config.yaml
num_hidden_layers: 12
norm: "rmsnorm"
norm_place: "out"
rope_fraction: 1.0
init_std_o: 0.0719
warmup_steps: 87
decay_shape: "sqrt"
final_lr_fraction: 0.0
Each number is 128 + 24 x the weight over the matrix's rms, rounded and kept within 0 to 255. Layers, rows and columns count from 0. Numbers have three digits each.

# gate: layer 6 MLP gate, 384x96, rms 0.0829, rows 30-115, columns 48-95
# up: layer 6 MLP up, 384x96, rms 0.0828, rows 30-115, columns 48-95
# down: layer 6 MLP down (transposed), 384x96, rms 0.0829, rows 30-114, columns 48-95
gate30:142102130140128093123136104121109111135130156158127098146147115091104123117148153099182105116112154190166140153145114117129124113122094125130149
up30:125112068121170089110133097124147154096143126106145152120132192158113137111096093142150124073126159100089164134109132127132139160088120108160165
down30:128130081145106088091132146134096139157180196152099110158121089138123121117114099127131143080128143116166130118134161115142095122119149127137120
gate31:101159117129136111087141096129124111128138110139080099143153102098112168096144117100112127156146108148156162083149153150139155150124128166087098
up31:107121128115086129103127136151113136113145112150163127137161137126099091098119153134104096106176129154122160118126118145073082089171133143180122
down31:166156096108108144134139134132134141130133141141117151117124113143108112122143118146167155085144106132097141130148131067126111157116159148145160
gate32:134120116144096130142152142118170179124111104124121102130130127185107120125178142141128137119147136157137155107100128123131096163134165185132150
up32:158133123064106117129087128135105128139111122124124120084117082138129132106106145120118133120096115140101134144119102119156139145153097161155113
down32:094124160154097165137121120099159130130138122132119098124150128127120084148143125142151150134143164154096138133111182118136139105080147101147177
gate33:072136159128139113097170123120100146121112126132127157142117088164087103149138181103119126156089102130138159130111140147171081158126113104101106
up33:101102141144125128195090140135136114140147153105073135136134156118127086166102141129160131125161146148093149114129143139113129129130139114166113
down33:145111120062100171133121108143130076122094175141126166136116126130159114116137138120076126102129084131134128120131126151116138147139142104085145
gate34:120114112153131115111127139137139135154095139152113106146129166176142085135150152097121168105099112179096158136126134103143104103099134137113093
up34:159156127153148113154149177136139124111139133171119127111117159139112149089137168138107132146122115099156151135128135130117102067174134179118098
down34:132083129134127103157117059128123144137120114128139116143157099110126114157139130113133146097147156161112135126119094153118136170104136114107119
gate35:139150147142098114126095102127137096128141135180123167138156103150130126154164147173095084108122109123156088157130151105102129126142105141106110
up35:124105085160157123136123104114148135087139126110130110159144148159154123085149082174110096123125172116148122115168126157137148098117124104179113
down35:171129134122139145176135129138103125171115155165104152118126101140136133174097168122176121117169086114120174095103140096100121128120104139128152
gate36:118101145118170136140061118151152129085077134137094157120150125134094158180093158080140121137117112185093132127128131117123165121050149122119147
up36:143169120148115162107101109092102062089129125127141106107166145125121076146146140126157113124110117167165113136132148117125095153130159140120156
down36:132100130096147127151108125160112139168071138104144185131116088128104135121143129137105141131152108144094119093137153096140165075157124134119109
gate37:126119100134130123132171128102106098099119110161122149181149123130140103130125130108122141150121140136151112131122150114091153133124136122140123
up37:182152135127160127108128124120126111115111097119139123091164142101125094141169133141133119145095122157132140139108159105109127128148118149100111
down37:105105110062121159163083131092098163129129147105116104113072137121127131181131141114133147123118155127127100165125102125127111149137148104133121
gate38:101111129119123126102105162117148119102155106117137065122094160146175101123099124133150138130132079163117125091139136130162126120131151165101170
up38:153146137135137147113176125106122130092151086135133110123092116146130109158137115159160126121120133109141092147094149079094138146136146098160153
down38:139131137087118090170090115129127090117155118102100139127136128132182124125128155092148108137125109178124145115134116131120089106121157070093170
gate39:116143108121086144126143135195095109149100147162140147094162136117092105080135146091121098144136147123165148135120140169123096115150139119147090
up39:132132098128153127145140106177169124095113114104096148147146109144107149171123125118139167113082111119123140136145097077148160129133120131172143
down39:132134127151121093122136129115131140092161104146125114134108150112159123125162138193116102091140162114135136105096157160098105094118133117097145
gate40:129132136107166120158115132112126137110133136140116130112087154099130096122116110114099119146168132106125129188124114084134160185131133226178163
up40:162093100157143126131127156159144140119132123171134138136126107069071127169155113105117115080133076118127140089158110177100142136162110172144156
down40:121155127102117078089127098093171121096140095102127118141131171161165128150165092115126136135130157146113130137154156099152117121110114143138106
gate41:131147140112113153148125107134103111096161107113108124131158106154134096125163148154130168159118124113136102156101141117126134166092088165123119
up41:147149077137140163119158123102140097107124139154110122165133126143180103119135081139129169156180090148169099092117133160107184131106100136075115
down41:095139161083131076161124135137178151119131113121178091122131135114111155096086125146112117134086140140126108148117057110133096090137115173162162
gate42:122136088155158159143113115120089117144137132138136176160130131132155135127136104135162123130133119123157142129146104124145146136153165136128117
up42:128120146140102136108126124144124131088137078104112108158079144137133135087112148119114107106177106089120135132142126123121085170094139118139128
down42:096128127147097161145113145130129133125089148130114159142139105125164103122157117139131118111076124144154150143095147132170143121117144125150121
gate43:133158153142152165121152120132142144157144136110127107115121069165098118114101170129147149140163148130099145121101137099150081099145161094178105
up43:161140112126143119113137171144167105144133132123143141101130115141128134102144133102085121097150193131161117175144186120130127105125153123113108
down43:136126096105174109125132145153103149135174132153172136166109120106128107106131136145136149129117122155115135133146086100130109129126074154156101
gate44:124103114075139132136155131118105147079105126138117151143103118126122130145097163110087145102136127103148123115168109095128118145131139134121142
up44:139092143097139149106129110168120100131138155110114122161108059112113102133106060105115101154142163165089129170130119131119159157151101112172139
down44:115106147138126128125127163130157142125116123124143163098117136131132151133138133106094144136094155108136126120131124156133173089091115123094108
gate45:173122084101123144078143094115145114100101138125081112138156146154132157134116126125133130146155154139113135113083172144137102143131145179110132
up45:134151167106086113143125093127151125163165107126145148144129125107116143134100121169102101113091125112134177102139088155126152156120114148126109
down45:155099102126121115134110137128087136136140168136095150076151126129110117122149111166161144139103091156148083143132091149104132099139147187115165
gate46:125102162136104163145152134124139113110147129108193141135149116124158115169093131160110076100103094166131155094095121156144147097127117120129110
up46:169120103148105099154132142103144149102123110143141110099119173125090164131142133130124149098084138157137086137132119081157157093161138110149076
down46:101149102129160153141114143153134124135153154096162155196118124133134114142129151124149143177113179101160142120167105095132149139118101167132183
gate47:148142133109107089084175097102153125130112132118124166097122190144112125129127099138146129139124083081147157135155093174168125120118116118142107
up47:114147105077125134130094107140093141140111157207154162149147140145141137147122130137151137152110156139156076160159182127129119121160133132117161
down47:148147151160108104177119195188078124127128156069174117138122119114119121091141147126126140123147117103145145106151106144130111120126098155093162
gate48:087123147091110102152119129129094086177122133133134102111119128127152107126134128074107137105125118116142119101141169114133149050113178088146110
up48:137152152105113141115104158155151081098134109099128133138174115176117164150160145133130070116157113084088129115132091095105135068116145135096126
down48:134120125116120151128112067123116121116117136093120168122102154183136085113124095153130141134126124126131108127118138096116163147176112139164157
gate49:147081134137108132119142083106127146162106164134161117126135167136109124145126149115118138135138121123117097126155149175119116136103132152117143
up49:114124110117142075129149111099118115124159169137179097082140120152110115156125135091125138158098142143155131108134113126114108109195095191133105
down49:138137122141137164129115141109130127114102116121122165180137134147137141137140134114141087119135125101107126131139154119132132118101114123102143
gate50:128178138111152133108130129097128125120120139128135143156149116125129147190114161130151113137121140140137144122102161135143157110153124166128111
up50:162122124087105106087128148118144127163125129110134105069108161123147095089095145140125135112057127140120115108181090128157100143116140140119161
down50:163134064130143121110141085166083135126083170132111125157105118117096104153130123143142151172138156123118144115084099077100157070130155126125143
gate51:121150132154088116138138104130098112140118138144149126151109128129121148145126109095140101137157108140087139109067091082101126134130167123151142
up51:175119132093120152085101141107136103126150135159139134146129120114088139120141123149111138114109162111123155135134147161160148141142140130128134
down51:120119148132154105107092123137135113149140147169148118106149113155144117110127126138139088133117118129089113115085111157087105103110095126144109
gate52:100136141102125135080111098115127116150105119129120144106116116166154128131135128105117150087097118149112112138148135128113106147111143137107126
up52:153127164118125116159158101126143140125089176153143113107139124118122106164108126137117118096146123117108112116098145173138148117154099098138163
down52:153140101069124157121135118121147135144145075071122134130138117137129163106136109130118168138091136144155142163123150133171101144098154146106108
gate53:134095152130073099115121088142113127132149161154137161189149094113129108131125108123119126136126164138142144111096118150139127122079148174172108
up53:150125119152133166113135156167194103154073144146108140146124118168107124104126145126101121113167087151145127115149118107152145108119138135109112
down53:130092134142129124154151109105070157133109101138136140106112125161151105120149124151146083116126120145097096127140138113123093145140111122141139
gate54:144117148123149103166138128074133091144137130177107104132104120142153101164133134136090121101140133102149112122109156151096137112112116090162089
up54:149113126122149145095130134158134149133150112118135118136146169163104142136128137099108116138104119106147129071121069124131117169140114143135106
down54:140128144178134144154111116090106126134157109122144124114163121065094129145111122134152085174132085160105153129104082145137156095112157091164074
gate55:156161154100082168164127144050150134128187119126127094125125092139133112127134114109126120119152107101152112123152131150113134112165109163160120
up55:137156102140133109104166078165133146099108154146169105092159135112144127119145108108155159131158133132154126109088151143107158127109136142137149
down55:139057172122108145143120156109112141125163120113127136136122119086130142127115144130115101185108101107116128129135119156145111105179113166119103
gate56:161095132163084091128144121150139127094133121142124119115136068140101151118118175125123139134157177088160158088143148111149170134138104164137097
up56:126133134121089116125144152144100148156154161126114096092135146162092126091077105151101144140123120107079160159121149179153120101101143142113126
down56:103150117124153155132163151087138143113120132135129196126152118126190085129137160107140117153095089148101112108125107103128094134144164120100142
gate57:127118133137172142086129154122128154123117167104122115129104125119097121096148090153120091088117116155110107149061131084085148151116110122130146
up57:114162120159110090159167113179157138127127120129097111101142140124171146139122126131124138145101114156151129134165144145135087122142184132122106
down57:122095095125117144102125133131121128171136146126120132169131100128115103160115157136131138103141134101121144127119066094138150087105092117113135
gate58:124143152097118110100109124152132155123164131137137165146118149130123136157116160140129127115086111121091105120097124151128159150105130122135154
up58:135149148151103110100127140163090100089096093117152120102118109146129116104142135130119128157144143136119145086142134152122145091145102147098075
down58:089203115112076129136105152126132127131149134148143153138099123125147148139157144139128162126134137136154156134131132150155098117142127079165144
gate59:142087138138121117092169112106105148169162097166082103142123150131142154112129106136136116100109132139121129140137138099098130171145133101112117
up59:136122139141141066096117166081108117118132136123123110104113172113116130160110118139119123109150074144149086111108139136179133103120118137129125
down59:116129153127130112136158155130169168127115142143155181154125135104126134118163150134127147137150127118141159144083141127123104150134088107144152
gate60:150078140160123092096117127132116107099115155128145151171127103173170092128120124110116110151150140164105142125108180153098116132086101145151111
up60:112122123122102090130076100121103156135087196102123094149149134091124118136138123106110157149131097097150110152101131123102150149117134120176142
down60:115106139135131150136135119138124086119146098150153176146149146099136128055098151115092136114118149175117143118132138093146123155146116150137127
gate61:098106116147153128137122140181116112165090130164124128129127141154105115143184136137105103128113117120117165129128117150152098115129130099152108
up61:104072118114149103155121152137148154092105109118120152152109082158112111106162118135111143130102121115159108105129139130090146157178119156123123
down61:156121106090098114093142154101092099126159135106115116150128118176174085133109124168138131111120122119140109141128133138125134101138096159093116
gate62:121081150176128126092129135093114090156153120142129106121153126146097088140139164151121113110149164149165170149120121119149121113159161121082125
up62:142159133151145078105111142143110123151121160103105101173166168124104102165134135095096136184156102112124160150141174166130142132125095126131121
down62:111088162114101123137064107153161133119105110170151151137133108163133138086115121125136129150105151131080087136113116158127125112147131166135170
gate63:152147106165170128107146118125117112107153134116141091146085174100125123114102105126115143116131158121110146114174136133153135105122185116156110
up63:121159103161148133127105112169113184115178114121164173106119123147147138149120152112108170068126141163122139136125108101125073140117116131106092
down63:156100155147100152141088138134124157100134136170106116140128114090108136117124132090145172112135145144099129144090125130130121109104096106118111
gate64:133123128096092132109132108164124128106130110105100128138163132122109087159144128124125150109118110113124104156165128117140149112106148116098128
up64:143134115097144140175130140142158117085130132116134161111125080094154093137095155106135096141158145104145109153166135126086146137124093123140123
down64:087131119115059128121154123141136121152113105146106101137136138109103135098114121128164139143163133129156139088120140133175096085183134138143150
gate65:118160122109086127132111139144095072115145127136139128106147116108147132113083095122113153138094138137134140183157132093149152133138145107164175
up65:093118078137109102129147149114142103129144120090157128136143160117113118095159149139150175163089115148125161125100186099134153177104134139071160
down65:118167157176100175132154115145159178115107111155133117147149151154163105131117093110135137138164120100113145133144110132148115064115103159149139
gate66:156119141128134095149105126184130118139153130138149106127089148135114127120145143170107127102139136131142160097093096077127143128095141138140151
up66:110102162165170146140158145121112109146137151122153123107120078145155157136173101096147128100140108111143130150130155115125158112167134121127109
down66:144085092134094136146092153179121149121150158127159156146143146133121166164126144153072133142121125091120135147123116095108112172143133146121146
gate67:129130161113121072146164094150136160118163129133163099134100133123139112105118106136159138094110145107124154123106135140139133146116093158157166
up67:125149144164110117109106088149117104117128066119132165131137088099100098135160105153121117136109203144082142154129089144137106122064127146079127
down67:136131115093055136171130146148131106142135138151089089090145152134136161116136121117120129099141067130185130135136157148142111188144149123110129
gate68:112124132173131110101140122142121135118111123125118090077123151164155134149166158149108167131130083161124149139095101143099160111138122187110093
up68:120105121120147166100111126141095170132101166124150084114135165144142095113159162160115128141138095106100138119081152159096085111093132098115106
down68:161110127118101135104053144163143107136150140123085115157118122115091162170153097125143112129150120073159118099133164075109151155135150119136122
gate69:111147089165143116085123077124157126127133140114089138143105153116079124100116112125113101106133161087120117092095076148155151152088168169112119
up69:118140110123122127128097109139147145126090142081152048142153180126152098129133150130114074098119130124127185170133112129125110106132160159085130
down69:107131133127102170135172179142112146126137098133141083088163122108136135125117105139112188092128136150121136143128138164105104116115104134150146
gate70:115076136174151133111142132098160111124131072126116121079125128130162161147134132116150072163105140122138140156132151130100152152114130088134140
up70:122138141141121100144087155121139083111112103108152071166084138125121088105122113128117130107150114140112111130125173163102105122111132083127099
down70:125148135083121130103122142163132116161186168130107133158121111124133112142160171157133150123108141098120123126175118144110077081143141134134119
gate71:146148126118136173079103131143141093152127141112109110156110114137189106174088156117140137148113129142138118114108166070131157176099139168128116
up71:158122148127169125143098121098159086127141106140110135133134119116088141123147107101114133127102146106076149133146122127118138107167095125097148
down71:112141108124149119133128083127102138102103128158115168139112121122176115142151136093113151101114110111109085117116117164112092116103116120114111
gate72:117087141089178101111132084145109132158102157108151141119110106118143088159116103098127098133142183108160177153151114158093140134115108104143099
up72:121130111165102125125062143099097095094145184147101128162116152107111163099113126123111096136163094155141138171127119130109139117089098106148138
down72:143100154145155147148157143109125116169145131138101149074111125097119154161125126114137123076113112162130175122095086132095134162162162137148098
gate73:102128118155113145136141132159152142163089107149099105121134099094111123109134144117108075114117127105134184142100122162137140146100117126112133
up73:144081141110091146179149133097143105151123151109109116135140151103161152147119114138089090101133128102119112137148110152101103098099118110105142
down73:096126108098166143074095135123132106100104138120150090119142090150129125106101124127149155128133116145145125138111106125118125153136167123096098
gate74:110127173082094116132112147111107110111109162158077134127112127114105096108171143134105123081117128098119133120137119104094161115086096130129177
up74:160112136107120112114161149137121149112131135115129170130141123144117168171101078127155156124079084144159130144179132090154117128168187118123081
down74:135150119132111125155103160094177100155132148132167137136174113093109074152143129113131148142154113107111128131121150101161144137137116121125155
gate75:122084135184161108142106119106133110108165122088135114113111142145066138120151142154145097142145156144147131125105100064158135146085138120128138
up75:151134151156117149132094114109154111142169138136149142141087124098090136120146136097081145101144110144178142124115127145130112125114097147137149
down75:104115073148113082128158140125125152129134129118108115124141129092122168124136129114207092113155126124127160135136144096139134110122159153167114
gate76:106084158133143141143142167145096110138143167121108117157073162153100159167126088177117116101051143109160099137113114070070156123125135155119127
up76:116138174141196067188084162138109082154144113126107131160106099109141104115115129144141100128135144137161166133167149137106112159147156169099160
down76:104113138153080156067144140137120127128168148149129154135163130089121109078133145117124134103180110159123134104142156186133102146156143096131143
gate77:111137144119115119128149135142161123142161192178160115101132147118126157138110150081132143166121113161142072113154089111154151166125080156104112
up77:117143120129104138087098124131124144100173140121174069136113144121156153093151085077135139119187082150114121112152161100186113146144098108128130
down77:104127141105128177153110108097121119084147091101142121126114133128136120122145114119151139095134116065112147158152134098141087127077147111107149
gate78:113136145134116128142089106122133093134100143102141119146134152129133096110103158109147129166118093116148107132139104163120104136110160101142142
up78:146122123125141135117147136151104128144162128084133100123134166101110108116169075104100142128097120156063154151132132143120129084084129146115099
down78:148146085143114132092144129130116137136121089127157142130098118112087142112113143129112107160144132125140059112107123109116111180167117133116132
gate79:130121132122109123105120066147117098101165088114110126135146125114118073109132106153126085105141132120158123133155138103130138142109136155138096
up79:178142117074107151126140095111115110139087084099178154098117120153120112157072155147172177140164154104149117125123152140110137135179118095128107
down79:121131138161155129177136159161133142131119141098132161141120130119129169122140127118125097126104105139134145116121107118159104166138128127108118
gate80:103138139133116146122129129112106108134126122115084139121178149145112172143109129117139133105164104085142125126175151129126149117140113104134135
up80:166131138113177155127110137151108144108101140098142138123112099139142150129113142103117116140127154133189110121124120106113186168146156134097133
down80:166179146176170097166134120114130125156108128146124136128132087113122084110165136110140110092141102152164137147159143159105100133111103144156166
gate81:137117108109121123180089120145182091100101148141127136139159150149127149124067115140125113157145120101155107146122113067134114148157119127163137
up81:116124151098089087119112134141090127104098135109161143144148129105151125129140142135145108105115124149104134150139152154116122142131109163128184
down81:139119130138145177102133123130072130130134100118102093103110130102116139129151121138090145125146114111152161105106113119109158128078106122085077
gate82:159126139158118177102157100101161110152146128111110167134141084127134120153136096103119159148116159123143120128111110118090167143123120165097137
up82:137093112118126116144113168094119174135156123130138140130151149150157137145110159109134105117127111127094162150146154168175146096118155151078130
down82:107162164159105092126147178136149113148167157112104163172167142078122114145166131115100165081108153094129145132104132172085138158133174142139114
gate83:134141115119165126131152128105102152109097146107077076132131138115140129125130137159157118093125121114132128117125154137078133115136170157119127
up83:132147092129143171104119156109160100150146132164130109101096163095120096148145140153115189105115121170089175156129133131152138136133140165105137
down83:152140131104133100129121124145119132187120082139158120128168085139140119104140100153138134127150117130175102068132186134155161138086131081154089
gate84:153128106117150134167141107143156119119134152137099132139148130140131121106110117075141123127156143156147112134108105109143147159124130164101141
up84:122143120083167130155162134162140152185156077134173115123153142160159155118123133124113154179128120109114115145151125096143105083122139159161131
down84:112090130130146095133134139122144130124118131097124119120116138122116189113162126205145094115127124133087125168117121128160144153123121136074151
gate85:119145135147139141160125148178096117134108178098083151130144104098117137138132099111145084117175095136094075155110127194160138164081099135095117
up85:177147128149113124109084116138160132101173146125142103166140132072157103143134070103092048124131127110139121082147138128086164159169095108105125
down85:109108104134132085084150162123170106146116118140141097111133152153154112118146158130112171126137160159142111155149159092167106127159097117130114
gate86:132115106161162086139093122084107128146108167120057099143126157103127111128136151128094138114140121127127139104127115137125148123147124111133110
up86:158144108136115124131128160156135164079116117122100155104118134152116145116158111145131147164075173128136138124133131124134125153138140078111083
down86:128148146145146150147091157142143107139116121095150138099133113176089120135146115113099119125144148135108176167140095131139124142115110176173122
gate87:170117071148108106070151092096159104109170113149147161126109139101094170160117148119165107130132133130125135109098112134133115119149140151162163
up87:105145100142131146100117149105095105117101168119116156110148155131095139157124134161151148171087165163098127129131099126133132105077131174113135
down87:131111121115163181140122144119134110135104092163129170110130076164114140125128138107139147160124070073165101087112137130137130154175161121116104
gate88:138110128121156154108137119142114124156117144136128147096130176137132114084154135108120161117138116177141142119121160138133145131126131069155111
up88:147128138150123140115118141127187113137113085111061138128141138124132166117084124128130187122112145129139171118152124094183099154089167107152094
down88:054132169116122108142137106107149093151168141126145102107110118140157090123115140086115129171102106136107181173129113159139126079144094106143153
gate89:081164140152094104111149101136097065152181107125139102121118114128103133160120139107135115111124134149151109136146087145105120153111110096119153
up89:142132152159135180148107134093142104161098142125127094169100145159165187144118127106141115124117152124095098188153092089159110134108139142157111
down89:126134110087136114115142071182079157127083095088105178129176157093108149171137142104112143132108147135098073096129139125169108141129140088157122
gate90:158112129122124099086100164097106162104146107091113106140136142116123186146131150170133155109101127122123171095093126134133120151102124117141133
up90:155150149123155134116119155129131189150109153109145165142137148149163128119138124109105156108156104139111103138161132152129148154096143131102116
down90:120194145173098159120139156161159120094092107113129132119092115130154143091111160108128125106134181150159151144154115169113123144117113086114152
gate91:112170139163112160134136092161170170166086156121078106131114153141109125160086157096112153146082165128140162143133120124107139136133143110139166
up91:115084166153132101113104125117117123135140125156155124074105098096144118150151150115202078132133095151166134114114138114142178101163131160117117
down91:094123106087146121115088127138162166110130124148114126182159132129093129154132154110146133096129130099119144158146149137121099130134090126146153
gate92:131082160095069104135161105112146116121105159136137154108098125084135095168141108137094112154133135131143156106093118123149144144119132110129100
up92:172130116106152157123173139130117141109143108114108122110126119103124119136098124141152118126070131139160118118100090160095138158156145142150127
down92:125152117156127109127107137144149144126090165192145154143143147134119167109126146116172133094111095163147156142156109104105116130108121138096107
gate93:128157155108150082104148133147099110056136119124120135125096103186095085125135126150083137123127171117121115124174163106103136143121123151127125
up93:101104096122132130114118118117147118131116167170095081165156093146159087107142155133142158109067133173104086148129118140088145093108104097125107
down93:099153105174149114133146127135130089093145112107110155119097170107138147105126129109147150107123134118133140148113078099128073138151108134104117
gate94:118129154165061116136095134144130102144138131138129093102111137148113121203153146148124115140149111118165134125109110116139107113088114129145138
up94:134141115119157141153118131153134152174145113157096104152145092113102089190129128165120112140156137126119159178142119104106148108147144106149123
down94:130092075105130115133094136142120132107152108109139170146125169117101111117110128091165115155109156136120128127126135168115148149104146127139102
gate95:113118127083142122112166129120108105138137190174150147174119131064123139147160139170158151120108133128113141107126103146088152112116124134131112
up95:131117129143171157135148125129096140117152102162100120120165154147130172132109137126098136110131121130138124122163118143157170083142144105134105
down95:137120141131112129129064108139160126186145145126161123060108134096136105124163157124127134156148116121169132129099120154143116099134117148102120
gate96:133118150142109144114119169143115146139129078140103126058133141097184121140120168107113097194128137159140114112119118122133106116119130142093116
up96:163139092104163104143122114156143131151118140102144172142138158125132123118137117151114122142117108177108128106109096111157154130096153133143143
down96:137120122122134113189083155127125115142135128151146111146119124200129086108146148152104126132072148165159113138122132099117123119068141123136127
gate97:161115123078133141171138100134126137124146103116154097102108125128133112078179113099093110097145107129155104153108095124131130117131122127086121
up97:152111112143170147151133137109118166107114126091179109092134178109118079148148099127125084152131131147088096148188151109124099123163095111147124
down97:149120114133128165156128108117092161139103124165100151126101062139092154143085152099122147104125137156117128146085147153143123138120152143135147
gate98:115166117164141105159121120102132123135138185106130075141129095144130131111082121148102112149154147132147124111137141129149114094143135142157098
up98:084116146119115127170134142158117176120118146133108177134102177166157128070100123175124133122122114148152126139147146130115142113136074149108086
down98:109106137109129149116155107134112124117140095110081147155124124090108164108151124108145108130134109118088120149133106084132092121126138151118140
gate99:106148126074150145098146148136122141139110147137133141130144152155132125158146090083119107127142137157135082138181096128134112171117060097097112
up99:125159137090117102115129155119156123111131123137104153153098067128167122100150129144108112141135170155133151156115167139148116071105157172158144
down99:105140120129150151138127126109114139138117129139107165130135134142110133117153101122159118110103132135089116092163097156094152174111103104133089
gate100:176154133097122102113102100153126131124136163112142190166117118145145134162145119126145149146127157111115062164138170117137158128133114124169111
up100:138158158083092113136113176094147116091124084153119091115122138126083154093142142146088142145095117136116132150118130148172111129147131156163167
down100:117091103165095144119122089125119112125153160147159133118136149133132115161124157119138096107150156137134097151132130085098134157103157105093113
gate101:125109151106109134102173106127103123168104129130096181118129142162106110119121101129149119118112143121102114171113156116124130128098144170089116
up101:121153120137166116136151142128150145135095127114125107123085136145169149055163107124117147125144136129152107156086120104093123128129122076125096
down101:119121093156117116119094139100130137151104106141104092120105130133167143124146168138108134178155118117139130073100154141168133124188126134164102
gate102:115125158150185109157130142109121135102138140120135127159153132150134081113111123081126094096118139144123095153134170154099124167113147114149118
up102:064119119109171136105153153133162167120109078098143140099153121150174095139149150120123163133157150109113140138122102163120108095133122131163179
down102:155139114162129109145106132110116121153121098112116158157140103121148132109158106092088115096120105119139112129162154115115149152142129118138149
gate103:101155183116105096147084131111101102145132159127143166109070121122144116135109156124117170114131149121120148156149142153125136147093120123093116
up103:156132141143195082176121141113137101146124145174072110127073133117162112117112118158113142158137159108162151139172129135122141126114124129150133
down103:082140128117097125092139147146161126163153112189124142129096114123118115106114141112154151129110107121153124133064110107095129173149128117081153
gate104:115102113105126142111083160128126093111162128103102128182118131137145098128137106094131103113113147134138105126161135111098175137113114138156115
up104:103085119174057152151118127141102119095109119111106148149148106122159126095135154146165134125130146156114120123171077141109140133124109173144130
down104:153094104155125155145111149103128164126110139162120089150154120111138120095134100172096144061141135166144125112105153141117060175138147126163109
gate105:135169106116166092140160151131105065130134137115141128147105142119184141156120165150124125110116123167129089112157119132067133100123151128114134
up105:077113121169153176150162123162144143158175138151163138165110117139124117127118108136108157144142147073138126092107132158160122101093103138143113
down105:067121084084150140126083112114149068133102101129119082125174106146159129105134118172142126144076139118108129118122108117088127125150138155135110
gate106:106099154129116120063125140141145112121093131135098099113128112124111113103138133125161148129118181144171117122176144115112114114108130161136142
up106:127129088108169129108126109146118137095121164164115125125134154106135113091121132129112129131111112102094154096169149164082098146093134122127136
down106:119135113129091121129116123127085139099101113106125115147093099105124104150118124123093116121087166088106112147109117141070156125136173136122150
gate107:132150150158151104161145100109128090122118131140140096110132129159103133120163127128128108128144169127163125079144057119117126086086137121123135
up107:158142116144168144096153117134129132083156121165113131125123160119190148105078170162137140108166111122106140117113109159152110165116144098098128
down107:138140160144135113125108159175090173128117133136124094112121186107079138141108121128193099156081118118156136122167149162166182143136123120102133
gate108:127119138107111083071095111143143135080136121113142111088159112149152122102130134126159133097111124146115153135130119101125137107143166133103138
up108:128134135146131120140135135129106128169133113117124093140107114135134136132138121176095113136133187117107157150099142190097135148114164097133130
down108:125100141128128123133133152128137152063138129129141159124137115111128132115078122134146118122155105157101173127144090097182079132121150116133123
gate109:126138161095169106161092101143121115164176159134128093144118099094120144139105122086186110142075177125131157128075098133142138101133088142136142
up109:111103136140121109118143106148113112127069140132086119150164123145165150115134108107134111112101169146144115102149132144119103090090127131160100
down109:165128144101141107154127176133109080139142187139146111168116113090114171115090129136158098136126106120093136153121097173128151132115132113148130
gate110:118168127139109088106141104099101144119104179159135102162140129109108101090134155148162136109135135131171132117143159115146150171099136135106199
up110:112159148137178170148117192133154164139092134157131130104116094164124057154099163126111127141115122121121100157127115108103060170101149111125121
down110:114133129115117127155091062079166050135110149122157109103105114163113111105159154121160117101150134125128139085180162139138135106123135155143107
gate111:154108140163105128106108133167142103097126167150095158148077145083091109168145176115116145095132121148129142183163147116134125140128164112135132
up111:121133142120106129122106129125145134125129147129137110098098085072130178163157147122135145124150147147140152091136138149137181147135139108133104
down111:147127115138131118154161162095130141114104107095121157165144144153108099099125154145144132141149127121164121105105164104141073145114136122121138
gate112:165117104143097126115170128142132149130151172166125102107157130112181134118140110160147145149151117108086145128119127154184131139117151147120174
up112:174110135141163086113125106086109127138093161130144140133148173098091126089140148141071100121124114095162136096126159100120155112100150094138138
down112:116152144124188141170103113126099171148150130154099116113096120161138117119095120093108121093150150150112124180151101092135141127153121176146151
gate113:102126097126126131106147094091123140144119126091169135066148118130153134108147141098111102163093134144134127133127112127114137134124139163109115
up113:130121148141117117092120124088105162142147113093155110108168138158097105120126102115092141162109133095110147127167132082105093125154112145135129
down113:122115131144108124115116134080119169133106102177139096159074145178103106135115077121123194157141126134151108118103108148105109122152139115118164
gate114:157085096140152108113107143105151138106147133132152107132128107121070097086109117072107123097144156083147116158107127142151147121128119088125121
up114:156092092083123124178130100118085167125136129121115149146139154126149155095113108134086102143127114105109174167128090167086115137159144111153122
down114:148164100153123152129130107144142133131111087139160123129098138138138088149122121084151151147142141103185147154153135102135113130132144162118113
gate115:182124149179126134112144098149120070130140089125137144147124105126116125136105115103121132136118159127142084141104123086100110134145136118091164
up115:126145120172082168144150139110122137093107127173111120160159127123108128110116074095159135134151140119120125123143110160137132131121151147099073